{
  "d_model": 96,
  "n_kv_head": 3,
  "head_dim": 32,
  "activation": "tanh_gelu",
  "norm": "layernorm",
  "qk_norm": false,
  "attn_scale": 0.177,
  "bias": "all",
  "tie_embeddings": true,
  "init": "orth",
  "init_std_up": 0.0775,
  "lr": 0.00769,
  "decay_fraction": 0.747,
  "steps": 4419
}
Each number is 500 + 25 x the weight over the matrix's rms, rounded and kept within 0 to 999. Layers, rows and columns count from 0. Numbers have three digits each.

# layer 3 attention query, 96x96, rms 0.205, rows 0-40, columns 0-95
471508463494507513495521496528489501504487547498500487509516510527543512479493501495465494497449464487505495512487522497504515484475492497493533484492516485466510489482534533531498501485487480514513524532524486489497498458498516494490510515488463520494501515472506507493525494469497496497
519489521510488488519458478490479490502518492467496488515531491507486530498496524510506501513504521487479516515499500480495509517488511532490495505530489488516516490505502509511497521508506519458523506476512500503500488490490479490505483484486525480505504522503488511499490513514481514482
497519487505502490502510500473504481497490495490498507498493515518511495500500489490487500520516503489500515500502510500477524501524492503490532509495484514492519494524507480497521508473497511470506505483483521498490485512495522494492497494468493484487492498496521515512497530510490477495
497486502501489460490490499507504473487503499515474497485496495488517481505513487508494498528512496513532500497509493498459518504489492498462530524508502548503475493506489490487531489549504502497516505481496479533485511499497506481495494492495516496531541496522519473496490497498543495534
481494503507527487494478524476515482545519513484528480503501502504481484536491518485479503468494498480494480505504511475528487495509487481509510529476455479525525517518488509489527505500505494484523522480508505482501515497513504485484507508485526533504494490470511491484479509509519499520
493510509486484504479477486522491515502480511488513515503514474502503511502478482476493506504484525501491455499490497503504511515491500512472524479504499516499493494521515520509467456491507492512503503488467525509514491525491487480494502479507489479507508532496496510510520497506495497528
511496469492504457500489477513499495494505504490500499491494497493486503502507472518537494504524480511484511499467485512518500491492506502500527511537460498504518503477511521499499499489514504490505498482512485531499514511506533490503496502544480477515496507471517510480479491494488531495
501489486516500450491448499484504499508492521503513467527473481504488487538521492504479501471496528484502483475527479508493493520542528522492499509512480512528528501515499498491531502461482503514497512459516514474516505509475495515493481455496521519534497508534528504503503475473492482514
480480506512486457482483476490491513502503498479512529471502465513487489523510488515511552521532522482472513515470496498513504497517507508500521527542480488534490480514457501493473504495489510518496490461521520508480503468516487521481468473500496487521504515528501473490501501522512522517
510541492540512493479477499493514495500527508498503504478526545511514508496500487490468514488488497503504491499497532479500504508516485506521500490477493511497494503518481488511516507509503483487498498481508506511512495514514508509501513509490510516490501489510479481486483491526504490520
489475529509492512492466501472501501481492483504501525526522479514509482495501503483513515525495525536472543511535484469514511521500478501475496521504475494516516491499498484503511513502531498481503501492488509516489508506517489502484457499501504474506502516513490479515476503543518517521
498500506456464487490539507524537497517453479537484509500468467482501458462490486541540496484537517508507484466533546529451483504474510504476531454499513498522501523494514505522497445472472522559492505516489494505550509480513479525520496499522494513513504514517478497471503481523495503473
477521501480486495514510517521510505503488481508490528525506486489512494498474486518539518530535508517513486472512491530492500496511497464490510510508528509504510524497494462509458475487493516486497525522518500507518517484507488513475489503502518461504522515501510508506475482489494515472
516487510512487491488485491519475472494487497476497493508493508534489507501504507506494509490505483499466514529509498495485503497505459497499475494522501491503511520511482506480469494501502492491490526499531466496463524493502492506489497486503530536515461495478513519507505510524518506533
511486489514480502486455511496485509475554487469503507488471511481479508507505503482497539482498471495501517502488495485519480516492476502502488509523478484513495473484476516497506505509539475519500504465495488514510496505504507496503471499495526491523479554485492506481509514495493531520
477498520462478531494525494507477497532451517530471519500503492486529477469482510513513490526507497500507527504506497522475498499464492502505516503479518487492491492485530499520511502512515520494492520509513515489485514500487513528522500504504521509473476512523474514494518510510470486471
485541474482516492512520491548518475501496504523492495514505514516513500483496485548502516509476489482540477448472513529502531466476482517489510501491532502470489513516503477506491498475479498488493488522483505496489497499516491523516530545514505494507500494484498519511499496492484489485
505506506522493504493495479504502530512497489512514512478513501525517510502458503549497524485493495469511487462489518496485506498498498511494485497482522505485514495489468506494475500497504488500509464530517483515471507496495492494489520526490484526519492515498486464500489508488501492498
502520491495490500489503494491480464487508524506503478486511488501519496523502489490492532507503481495514494520500518477508523469490504515495529496505476491541485481497492480526487497484494503515489514525483528528509525514507500498506503476519501520504478489492520510506514494488491505521
492489506528475512487476532500524490481473512486510501523474484480488470528495471466501517489510476515487500533489493517512499496511522514487494513524500496500505525502482517497528506492479502485493521465504481476488492521525501478518505426523521481535506495518491493511533499519506501491
520490487542525503503456472474497480506537520474516478491504531533511530539506537460482499488465500519482476521479514480499519496512503515500511515527506506500514459506462496482516527511506458493522482497477533477500512482488494505493510471467504507500472481475521483516468518504495485534
493488519502529471494480511488480467516489501503483516521486492496533466503493480498487493519516490503517512538474497521504526494487505503519491483494496469494487486525536487496523505478513546500507500499490491478480505471510501504507519475499496524499497494497521481539490535479526501501
496500516484509487498471515494526502519515503509494495511483499515520490515501501511504503511496488546525519510489492492502487470514490488499475532498480529481488474479479519474531515510515494497518504463495499489492482491483470455503487508487502496520501494513503498512510526489503507521
501499509527507487542461497499495474498538470489511472502505527505516547512502507517502503488479508501450471487494518471532511493513506499502512521508493498473510499509483488475500526501529486498485502494517529505494520516529486481494498510473481515494465514502528476502493501491505477537
503484496511511525494505482466492483473509529469489502523502532499520476529518533525486533500491512509498518514489516470525512494475498499478506497475506522492480486516493484501502508490503523508502499491462514508505507510479476492487544509507502535519484486520493479500499524484498491489
498503533505484505480498491520509479532492485497516494499494493452495474487509484519501496474496507501494460492521517507489482519468522488501508509489489502477503520502503477507494490475480534500513510509474515511535472493494553532514534499517482483479486485512495487485523512495481504506
523467498492509513479516454459500494489524467510458495534522541489486524471494498498468544491479519502493488491485527491554488477518473498505499492501505509497540505518495490515492497531513497491501500504497480504524499468523520495477507516507520499536498493523488489523504496508493492488
486486512464510524514544507504494509525492495508488503480499503479506482489477483519516506499518494498482503500498494513495525485501504498506493505506496507485495514494518506489493473490492508504532503507512488490499504499488522499488486513512496500495510472503491456487496480518503494478
483495515467474507479510519518534505477485503485493507474464479496485477486488482508523508518558494485500502532507502522522509496494493493502483504501500509505495500538487508490482497468475519500503501478519513489513503499504491500500514497496495532479487514466498497481496491496501508508
512523508523499487508507479494472494496511506501498476473487483477503499507497501491475502501511476506513513510500515492531513507484480491527534490496494513502486499496472477471518469524471484540507508513508530507477486513483479489498500516531488515519511518468532489499485476496515524503
482472496517480476468514518489512513482484492499519496480476461486513482511479454503493509477529483544476511505522502526492479524485515503497503502527498503519475512517503510487527503478494523479492525490505487474546495506490477508513487469525506515525499498516524508503513492514502516530
480499509502481514494515507506511489524500476485514515512512509481500502445507502487539473507512483500482504485504491519494494493498511505492498507507512502514495498487497464530500479486508519511493506500500514512517530500506512499497510490509459485512518495531461509485508496541472501475
577495489528493494486489473518518504486501549543483499500501471490487504509527537497457494455527534497522482483478507529456484489505486486516496484495536464476477477528461487496544467547483495483498509512508501493487507523494496516492505526478501526489474465502477535494488502493506512537
515494490516521491521512474541514527522481508508485491493494492529485548495470503540484479502477492517480482497478490489502496519495476496486527543463506522462484530464510473476455494526487513496500537495461499513469510510478504483469504520491521477518487506509529508482504504496546499522
510518485512540453505495483500513522527490452517484503473520507511480550519485490530491499469490553523457461492514486504484510529529482474493524526470492522493476526510516487496484519497490491467502521460480494536481525512510520516489493534471507512506479515509495518490503515490478483499
495479506493497486488502530491500501499498520491536506503502511498530477501507498468473545507502501483469492527512528507474496471495497520499502472520488502503506483489492544505520502490511514490500495470522495482498484463504473494544506478481498512495523467523477517488503497505474506518
493519481497498525524495527492512513513500519509501482527502503522527512482500493495473522495501503510491524516487479471522519471481503505495502482490530515490488472506504486517493524486499480507483507488492515479491531508513503471491509493491483527513507490497525523512516482492486492529
485478476471510499503494530460469499490480497501551496495479487517513489542498512481499530497528480485494506496502490490493511524511506506492515505501468512516538476472504535508503536493525490541509497492453519536515501476499498500520475494509501479532517531485479505490520515487461502494
468497525504502540481489517436500502493515483477547504489496485483492504522526494487538517504513471503500490503495517494534484494493498480504524454526483455535483498525504474548508466491511525524509482475500539540490509507493507541526520513509527466477483490495468500500509499490458512460
520506469479497486522513495528498488495479493481490494494496506500468508502525530499505511496522510505506505527486478514474518520485485506521511474513509550491515516479496521451526514508488515497486520508551464483543500468486466466493512487502494507501509525500501518506504499483520490496
525476541526511485495501511483508524495514506512518525495501514493523514481514514494486517521494505491516538487500531517491487497476469505507494492516485498488464479505508492483531481520485469509512497504506505491479493489528473493541498478484492507492458509470502491505513476491505512521
# layer 3 attention key, 96x96, rms 0.19, rows 0-39, columns 0-95
503510502511524492499526490466487491515509497498523502510529509490486498495518512487473510538471510480511526473490488494502493514487500487503481524481484504499478470548464468502484510516512526479513463492520531491506483521523497481525517493484534506489504479501518493492493496499518490480
494509513525498517495515502511507525512488496475463534507468471521508492487520491480510494494539503515488484509508506493511494505523493505519497497493504495501476500504491474454506516504488496498467506499489476501501525496506473519492485523511472497497498478512481509483490493521541548520
500464532512502522508510513494505479506511456466500497485489477514499495526491517498502504487472499493518489517537500490526484496499530499518471519505476492486470513491499525499519514504490486531505496527509476490519497485488483505504542507504503509512478492484492478479520496483516500508
500513518491502510500490479501515533506501483497501516490493485468506491476493530537508486498508535538499522522516507502530507505487526505518471500493482489493497512485474506522526499463504475486509493510495517473510505524491494518500482482526482508507505513494490505454505491509502515488
504484475492524505492503512481544480478465485475474493518491478515506506500507496483483498525486472521502510494508495491503531520511516512508508495492485544498454469502501517513507534523488511516472502480512480479518497473493523512519513488529490505502498504508498468519534483491492501446
492501502519501518511495494482487490478519522518522502514489512469486502521537507500491493461470472518486508479492510476511495494513508490522480486527508500521529502483493460518509511527500520496509487520523475523473491489509467518505500517469535533520499453522507502477482502486486499490
481488513484505515499487519470510534529507470502485500514490503505493493500499526506477482486488519488470507483527521496503503493501492493504500490501522485497511505502499485499478497491474487464509501502487496460489524518500490520493496528479515501485482479544471510528487498497497501501
494491483475467504504533501535533501496481454516468524508466452493508513475508516471525503512512469540494497510508531503504511493506491494499494500470466513530471518509498503480493527517491484503524510501507471503454501449495518512483491502511515491502483483484493498489468515523525505499
484498544505497527497494522485523509499487485508497515543464478493500476496461478470512503455530512537508516513537503493490471534458501516502493520508500508541480495480526464487516493491486520509512504487474504506480482514495485519514483495524506522483520524502463545476505520474489497463
496484522522498497517497509494530453480495494473496512520506475516500505518502506498522501523474493506534507489504498489517510504502518500479492554493477528490469510495531500478499543512511497522498518502463473485495494460480466508493484503492501494494520518483535512498505459482512480499
514494493479482500496509491505454518487492500496515479546469496489482471483480496475491526488503529495459498532447497528521479491515492530487506490542499510527508458516495492471485496482477499528484541465531507505486484484519482474471484481508497518548520483529492539505553546477495524494
489549516460502499480478495519455543494512507544537490471532547485487478477509440503474467513509503477499510540478442563486467472482447454505493503483535515483496473500529497504464487489508515470532517522514522518483493491488502490489519449547516502503518518506496500521522519507476488486
531506500478500482511507464484471504510487535534507503470516533496491513487492509526458466460499484496505499503504499518509496486483496504501493490474510519504473468507523519485506461513519494518509462537525520502496500522510522471513518484488490536505510475518513467521531502511490466510
491479511486503529509487537462522508495520479522483517528487490484522486499492487499526492516525515514533499489512509513495500483509547494491490483498482486486505505473507506525525519484505481496483469484476492504498491502503498503497476507491503486499523498528486483508495477493550509474
480489523517493524496521490467525474537481526480511499527491463503513462503482481485517504530527513531460471510522518483488527499496510513489518488523486502546508500517506472518501507498467497518513508498506514485505496507502505505482509497518503489489534454507459486513485473517522508500
514523502499484508511511492495505516516536485506501488523544523530500511469518484514511471501474474488513461492507479491516491463490487473509494479497518498498516518491464526479497499507492487503506496536515508512525483520514494482484495530483466487507517485486541524522475489503490474498
503520501508479498510502468475492505511517510481519507459522530499476507505515518525493488500488498506516519516518502494532494524508484454498518515492506496505504507470500512494488504504520489489504491507500533486524492523462534475470495520500483484475498510521526492519512503502504485492
479506500504490506501492479476459466484499478509486502486510533512487505494516473459503485483492486517508526528462507529513516490492483490505488528503500484505511522458506503506514507534522522479487494512496500487474486516506468510501490525473524467506511525491485529537516488531507512499
494491524501509503521512505498510522479485500516524528490505491488489496492500518474519499500501489502495485502525514506535496505499493495503476472528500535513532529540502499459530503527497490498515474505504467475524460502501502526495491509486501496491524522494481475483496488466497502471
526508511496492503502538515490514502470498491531506495493501483489511460459485524490504485486534504503545532505489505511503469527486493519499500497485493490505475465475512464507518478458489525534496502520498520511516502468491484496498481574516480537482521504473474475490518489515510532484
496486481531523494508492519484528489479464500466512473536460431501480481506489503502480514485518510505511513506490529484531489556505507527500500495538452494535486529506479499503511517489529518493494503448502473503512518514514493500468486506502500497502501508515463494481496468488520547502
487514493468496529487535479479524521526478492485482503482512499481504505473487503499506506514492475503503509486542511513531494491508516507498491525505499493495476497510475478509512473528515479493497480507510522525502490508480490503497481476496490511492501503471487505472512472518464529488
523489493499504516504548498510512485488462522502489483506469511492503501475488496480456491498500530490469484492496502497534508502513541478502490481506533471490519526494493504506523523473483502522483515480511516472492521478512525477511500482490486535513475470486502499528511499509490488479
510484500507502508492527499500506502481513501491458497512511440539506518498500514472524494511491521508497549540495517475518505526494538531493494492531491494509492481489492492484489532512508483506506486466491496492516489498485523517486451471481516518482489502514485526464489497510499510485
491503477514494475533514512519488477506470469509498501485497485485481491482486485489499491520506501486516489515493495529481474512501517493525492545535500491472516505507500508485478514478482494491498513496542528501513470505519525534484458489489475495473496520501494518471508474520528509504
507520499493484501501508498516495479496520491496510500475551534532466513516475525492495507513533467471520518489514485510506472480484496495484482521485490516490491502500490510482475523536495496481487527537503478498540529498483467518498529503544499504497550482519511504499502450531481456462
520495494539503485535490504483469501516502537497515481488496505494527508548536474510488502518501507492510481498482503518464516492467484520504494499544535471506490498510490497465471517520515474509492501504483508505456493485498483526498494509477513529497493530503487513508504506496492513511
508505486489514520473484504465475528466511479515530497518532547499523500506507490487501467522503503507501503500489494495511501500465501480512495500509515461501518489490502502517507461498516490484496473523500527511490469508513500509510504504498501502504512499504514506486521511494472486512
496498494468527490475545542497503488532477493531508496513495515496523493502476487532489472478498498504515525486515478515474479522492513488513464510490503548490518515471513483505501498489499500513504489511516517478548498483474512484511502483548508494508500513525503485503519479490470475461
495477474496518511504521500514529487522479510505513503481510504510463533501510507491499493489513503504506491477503487504499483497452521507493457512527492503508505476492521509515502516499499525490496478502505490480533503486515537499495521470489510505468527507491465528472534501471471492486
513491502487515512501509500510510500466496493500518519531483489494509457502492528512512524498517512478504508511477505515493485494532492493477481513508480507532512494485491453519466496494491504539500505515480513513488521493519518484493521499498521514490509501483477463489490477508491500477
510502487472501473548478495478466521502506542522496478536517529516499484485481482466495515479497520493507496519498472519506485466528484475509469488479505487481524509475527518494499503500511486494511537515489488490489492512489486468491501533492549541498519467496556521526516506501509500525
483495500507517492494518522484499504517474466520484503505509505494486517452494509503501514517480510495497520543524477483550506499535451540507533513486493522499469502487507520487504520504505553522513534490485486495489506489566494489493467500480501510485470496523489485462477507485470519493
484521499469482502493490499484502520477501494507511489507532541491498479534496492509484510520486505483508520532497488508521519478498480459505490518494497493480499500509487481485519485507483529467511476530497517453529507493539485513498494488510485506478534489474484491508532527508467477480
485502491500499505504523485498474470517519493524502500482518521459507501504495512542489501473525513479498529532496490511516521495526498476533509507532496513437509509507470471488494476522506532482508498519486534474500493514498495470478526498479462480495508493471464482519480510553533507511
515518498530531512487480521517486507520508486494502502479458477514508513491499466512519512490481487520498485475463470499526496515497539548481497505513493505502494482500515519473499520495475488528461494483483492526499507528497556487496481464507490479511476509508492512483483504490505511516
481497489518489504507484452518476494491497462512525508478490523520485530517517528525479497505488490488492496500522495504510494494520497504502493547513499492500520530506505499478494508508484517487483507526520487509497495475519499539503476511507532499480479524518487519485486507482493482508
500543509495503489497502523495504502518538508520516493505495477507522488471531494463494505477477500501473496516491485503490503443506517491526505477530504465542492491502499487527511484465465456494483501474520482500491504511505477503488494526513503525490482498511518522488480502492492488506
533493529512501483496506524533489459524495502489432510523528486507505485479485498475492475526526544480507474478487488519501456529489553468479478506488486529481528505523449509508460514481490487520520546495458515530497476489496506493519502485519455509506507512511508526514522483543516526520
462498493519482502492494489491509536450481509524522497533473493481527524497509472519495496497468481531497539473517488506491505511498519545509510500506501535489490507501517488527492519458526495455473466509520481467507497507500498478493497465497457484502524474482511531511502493522510494497
# layer 3 attention value, 96x96, rms 0.26, rows 0-31, columns 0-95
520502498496520517515481444508552480517500519501522457456493490520500496491513471499520519542503517546537515516503514527522518460533501487484503531483481459554538503479513474518476475542485443438495508496489544495526463438414504477515516491489500510523526485496529510497480443492501492467
518485526513477525505546484554515545514445500522525483519501488510562531533496506523474523547478436464524503532506511483477491432476531499530455500523509447497529480464492530528494496503531474514499468525511505513542447481459472480517517491467443486497501521422462481487514492506541475515
470495490491520475443455489495479459570506502497480497508492489488500455489498532465443485469502510555510495420515504535458481501503493506484481488471447572503516523525521470532511569478485508497470549492520557464510542518494579491515521495428506557571497493550524503511500492511473455485
507528572475511519470488512456509480520437512550516491498455487526555592497514489539454478493481479547502456495485489526536455494475480493472412446519490491504527516548468562496528535505486470512496497446520512536514439513499559466538465542489481544516496513520440546512525494492495493468
491549522506522471488501505532499513520492477449471512501508509496445482550482532515518472520500548507500460532496528492504487480532496496444487465483525476453504502483523527471503532493504529508551521486474566543457501488486478533511480493480518499474510494546509495502501492472475501536
507521484494499436490519527546492514489515486506470458502494493474463528526504494490558464477536528497447502488492522503510527466565479487529518539528518527441455470519462483493489496518511542516505475536519495488466506566559498505491465489519499484462494475499493467476511479528504477529
502483498508523485552514502540515500514502426455535463457524523522555486474483483495471509545552457489517594530498537514465561475499483486511495545521464491515505460452520443488487496462516488464458504498503526526478504520473507521482499512505524464542512526477561486500460474489529489500
518573569488518521464495499489509521480482527475485522476483506497494591492512450546561497488515519491456449508452515463523476539493521498488518456462587458494504525537490527577509514483467499580501472469505479524491497507511458425473504511544507492430498474496463522515486507508488486544
509512432494555485504528469517557477458512525497468571455550516490473456484559501481496467513556484511477527476482510502483507571500507563509523529514530468469485490510536496543491488475488588517505502525415566488501529531484432543490467485507453472484522465505514494500498469453514466492
528501517532482504507508524505528493518515473531484445482491536532553492516514458477493489503537454470491551499454526504477499504500511521521509500526483513513484492496489472525493487511499504500465504487482496542487497496521488484509485477489471513488474496515505521517513494470481514521
462504506502489474511498465520479466432526557553513537438479494532484531501485517482517485505508503508497487523497493473565556505477440542509497501489556533513452481455466497451491534558514490481538496506535507442494572462482519510455485480476532506483538529544503500465512471476487517498
497469504492514494479500508525510519508478488482518494505483482498521532494521514530474531533511472513470551496495491515483521510518509492528453528521481470521543490526505521508499465519482505493442466528496510504553449521510505455510496499534466479508500467457479485506493498476531441469
568522527508489542538536528466496502537465477505481522503527555519508463496498530454480477459491471504470457502469493569522483498519510510468492476519459466470475484520530491511501509546520556497476516476464503543483451527513493534577451490472497475474521428493451529453540524471499532513
520455507486442476485481526486513554560504498440510483528499501481447468500482529518536464479522477510476563472507518489434522465486494520512485541514475498484516418481481498497517501468537482537501468552518478489547443511505550538530525551536519440483537493494468505507501496537532489511
478488473475467500449518510473476471536508523525514526518480521489487502475463461529486474569498546507511440494501520460517524500485438520466520481465472496543491496444495469489542517508553507467523506493514453473524546498493545525495524506505513501549530520568509542478506437517507527530
515515536505553498505511513508487495499498526471514530476520464494498546478523514472539449441521474541463527519465481556507518515535516510524478520473552502462520463504556497498505501451490506518480484487511526489554462551507449474439495480472517518469501497481482477451527513515479499478
513537495520456504522481532483497489477477450495458450491478534504468493553499478538458470505524539515512529447490505456511498535521489528464468466492502438486541533496525489496502505478527497539501501502528516504474481457496537459545450545570524534505490535554461453540512467515501529522
484529504492478491477494473515500529505555521569479509514481490480494501531491480504495478539500579503517478528465532461504494497463480489517573494507502505508479462475494481499506490505517485548495479474484493479520502484507523460481520476478482488471490484551504523468483459508490480542
477498507516493503485509517453455511519499442432517475490509513540486462517411513537462475492502535504510506533512543464499507467467517474463522497471456522492476482471512464496509504391511525529515486512512505557476512530525512543512507486455519502574482543479515486501538486521513547509
484464444463531488520470489521526471523489515488490529510507497429475491501561504453520495492507538490513507461481462539484438521563507499532482544490483494478518524514491526535523503493495530472520501526491550473472485507493495514508479569535481523474497486546515483484475517501487527472
512524538537468534486491529508501511507503478519485513463465564521526414529457518526427513546481557439507523491490533469452511528483498510524522509494441499499489479485526469472464536477498566506493427491512440507497534495525472487503479468472536524544477567516501559536549521458484490469
505501501479539519492466496482507497515526502522457530487505514542514499517479500496482501527490532518531485504523483504513458504454494503467559472450480519544487539562480541532472521463477462527477516477481483536515554440509518493520533489465492481468473473509469562515455496492446504517
518517502494540491490451544413498485534483475488477494490497496503498531427499480530505544488457490492454488494513513560489537522469456497450524521537448531527489497531523442483557475536501491438497536503517479457523461540535618481523530474500523479553531490499471509524484527459526506496
493514540517482437513526507525453489501521460490532476510441495506502513537523484470546456468533485462517500470484494478512554437557482518535488449493472519474515500495554438456474488507551516481448527517515496497515488490549518470474514502466539536548480483468490476478503489562529519533
513515455479522497532510504492505485479559556512484516476474508487441520498536500524535436484537526491514512420535566507486471495456456526465472496494494527498497455525494448503489518516510495571548499503547505458485500499481498523506511480509473499475487517499479499495466452527472520526
487506511498423458459474461528471570555496509487448432520511489515493487483522470491552459471545528471438538523492558417492483507508543482548505500543544552480508491487524483518527496484503488491458512480516519530491504495509491516450517482496483530474503467517540477489512548520454523524
529479484512547492513492487563519437483491483451495497479541477480478538504552486482506510481514500505468493458476497551519458473511510494513418505464527530451488490496485506509474491481476549482506506472502528544454540533488481499502472497527516540565517531473525487527493487469516550501
538455450518435507492484505525496559509510500523463473487521514441498505521499473590493508560498491494446518469509517505502501534486464515534525538449518522482473480474484504521513491518534475535508457490548444487475504522525549547506470491589431440462511488503513514485469449474494546534
521491526495575497494527545529501504498478471548487534497519493519507496505493466493496504560479468516511495502541465502489500470497492536501549479458530519548457525486473546558492467514498503482447515491467494510543491500499458478491541489472489452520483472453531491465499470439546476505
534548528489479491493539566515481507517462511509428523501510532494500547476541479472567455485514535467465466496489507472503530527572497512489455489507536460490468506502572507485458491482522460483485497480533507487496497470471457481480472520463531579468472503517473488453541509506480460512
460507548499551552483479566480478530515519490492506515502493499529503485472453494521473510508517411458495536504517491487412480542491507513484518506495445509499505491505488505514522531507523562497499479491473490487492477546536493522474469515493502478475454540446474502515533532473495469530
529500514549499501527510502407501547495495468522459509548515480497474494430539499466532526520459425487494456498544520502481507507524511481440455498538535513594475518495517471558526441534514456448527548484527559474494438508452509517535552529509481516471539437503539471480481497435485505571
# layer 3 attention output (transposed), 96x96, rms 0.175, rows 0-31, columns 0-95
512483508523523520498515521505457533553486520465445511490514503470474512493477452505515468503504505510497511565454502500483504512433487501492530525486531489452460466522518527477446520472488541515502547513483487494458509609532493514500485502499479531440485517512444482504534554500486518515
533495509470559434514507456421491477524504502492467520488522479492456494522490476513462482476539534513495476467473478484502489535532487528474564520443497532518473497559522458493457497542496559498543516479498504509507509502510549540482511470468547513501491499568521468499468543459466496500
506536474488477567530465496525482583448507498497487579471557523520466570482507471532572529517505537484475514546495483527537500540512471531462508450527495468498466483485495510526472473549495485491478408495497491547459453520499431493448434550553505435446524515454480495502478479521494554513
484521483511459467559500450493495526495582476467497491505572499440414432513500460463569439501517485527500519537481461466515464543539516530489607594488501522559506463446503462488463449525506516488541514498472482507520502547515489538446471514509517441485567541499539460446480464528534499507
515494450481520478516544471507516484501472514518515466460503504489527500505512484485458530491496481492491535514492491547502566541546515505527500489488497553524514507494459505486513482512516471497467502525544496440532449502519496500471531483493453511472540544437493500484489486550495485452
491480506490485543490543489468513463452471504511541494493511481550546452466513523470434532529461461495507482491551493497511503513460485490497510464478491480534541563503507538535544504474506456472508519525506527486524507427461499508488516497514517521503502506497497527534507495487511465482
525512504477498503481486507499475546509476571529454540535482483498477529501493510506515461480443536544528429473493503502520457546471504495488522429518554480510485507572507513542521487502448518508515469503517466452516501534488512488534465506470496551465477446572460528530486585446442505456
487460513502466461532559438520510434493492438501497473545523535464495407472485523497459494554455511523503518492500477520530539453515521492491475584507467540483536494478521470431497511505555513431512564519529497466508497454486547570488525465464530458522528484500519496507533489533568480489
478445532475456488491500435455473531474488461461496486530462515482575512513507510540497565499474535486507496514463519530548521418475498486515475459550514539532562466492438570469481498456519444545492482455605477482467510485518515450521529486486515542529514488539411538557504551542494522471
471471508492480480505475479500501519508499520459493560522525476495457506470495556528485506509490518521509443445509520506523466502498452486485506512486538535513502543535491500484516493518458516477545510507537438468496518525499516488494520472509522491540485477512464461532483510527498518490
476481498489507554505525511459518550537474477423527487521481518502525456529516498508495445489481414492490530542483497520530461520470582478548500516498448437471550522498532511517575476472516495496503448484498530466532470507516510479507515573524480520490500493443509462516533484449513531470
518515513495491484530497493433478497491517500515483520507532485521491472504504479472509473495506552508527478482488513466508453474483484491472553501491543500521473494483488480494460506478485502528542532508506495494448525495481502557486492507452539521495506506575499511491481536518476530518
460524462485465439506469443586488505487535489498504473491470447480506544503525520523528520473513499509507465442504524496484500509497483504528543501507529559551533492509426508473524454462473443542516504525542445520526517497513478469453534495538497485544512537480566501485463468521479510538
462525470507523508533484517488484470489468523576518492503472470538547503497510497450480523504480515523521467509515472530512511507511457523450549436475533494496491549527513507515485504521506513511453542455469522520462531435506439506486451472492514545512451511507580578523492496441469485496
492497482490548534547486548515535510459488497481463479489505488478467547521493460449533495457472460525485544551485463528500480499564544483511501530511492516477496525534584511509552465500482544504418481486446550559516446510494503466511496524505513435496460497450535500520508503506471482458
508508464505448482518547458513471492498492483511488494542476540477533433460537483533436551531478564504518467469498494480520543489431504504491566497482462441502519478459456530525505506528513460517546524504503476508486521480497540539506478548542499480497511492554486524477504462428527525520
458460527502488511526518488518505538482489524535511500518526459511509508493467511463535540517453478525497505545473440506497526517498505472507528564537567558524534517508505508468534505530454511424515514530463499459500447518470451555433512441424477480500533532448509532450500520498480468482
474482525513513531504514521468530462474460514449484498495528490524488503481467489462510501452464454504500481498490499536544532482530504489511441527445473485494492573533527484487522466491497512476494518511471533483489474515516514524491518518550542528491505520470503459564529500532511487495
537552455476542471485476511592551483485489537574469508507458463488485551506552472454500513471469507526517492458526469547437487538557495538499504457483490495516516536533533524578527483585475452478480490485476479490517429507476507477522468502520498508467510469456536520495477478455499479497
493510523523461562475509497471467499481527481478540492473535543544542510502441516512500561530483501473457567579495550454527550471470485516468487493548509528534477438471487510476500543468498478533474497535535503535512521469496447488498508455474489512466513505504422511475509503528448470480
457525505430513467486478492489507499560496500527470512502500429489484568458531540453570493465510485548527459463501517553543509457569514419519417467510536459540518574541521509534567478552420477519542521509488480469489451533500522543492516487530515476494496441440570455504445491509469515483
509534514535514468487451511546484495484529498449496507504522511485492510498506496509528481485479499486466511518483538529455518480532486522517429561503498538462481518434498446428516481520503512447506501483515500504450475547532484447503478505526507510562493504476533450500521484552568521537
471515496484460502511504535624500507492506483487539514486503494518457543540503493446572431490516524519498451505527487474477429487516516499501533491509508493476537551485499554521422502446495482542441489504432495524518535480474452522503465538508475499484503463560543565490491455544468488516
513486451489507571479522500488509522465467557490453528478528466512510549451495516509438522537462500510519448476542472495477459547441531494438539535450519514510503537516507536584540505511524509457526462529437472539550483499419530539499504494547468483458485534496523530500480483453473506484
460454511513498545484493528509481524508453490492505478531479530533519487517470466505477532520475448503465482567449419544521523482545522500503506526507477497482546539451511538502469510481498498412458516460467487533492519499537492465480502517509511486520505526468494521546533528515560496473
485493509486503523500522542521583484475447514519536599466510498499518519516488550532449541520497491512550492446536474536549528485481411501456498481394480505469466515549520488506510509552484502489493498531512459437511510449492506496534510488488521500492490474441482470506503489466562472516
495510516471435508499471477466491531515533481485505531501503559480533452470504507540489500517495526499457514526506515450492526531499486537476575482542495522518522454462471521492535510520546470477466487502522453485586481518525496462513520459499416486452542484551439507481491534535507477500
461497562511532508493489564489519475422496541491531453504496522524488494528497548454476544445477486488498468531478511510520514449537475503510487464545499481488512553533531489425563496466441525502461526513479518515477499427546445462481554471461564513591437474496498520532525553493506453504
536520501496530484510477461489481496502507470470453470510517537467502478449533512514450461427504618500474521480500573485469487490486502516489495532497496523463491523524502445453516524522524509489494469486512505518482487515515543522487476547519495551539472469564469488538464486549488504520
464475500438509465528535414500519486508500465481540519496514473501489451517496514550468513545510520516549533516518460478531528488405544438505532544466477547479507479515489536494546536505457504503512459538473483510516506487441532512491530497557480429491537493498557537483469487460544493462
544533441478493477538508476506496485497515506557506469523505475502460541456534530451490511477532591502503479438496506530527480467566518489478462475519474476524512515492510503514473488511491486514503472483537482474507528433502544500503464528485578494560510458528530485523437449509474525468
507487487518540491501525489619524474475475452448546451462489528509478542585471493593477462472559536467476545493501488504485453483447478526508552522493497545448493501524441535441411557447469536502446442552483467494508579493498480509470501518499504495521462511527471548498522508560508541459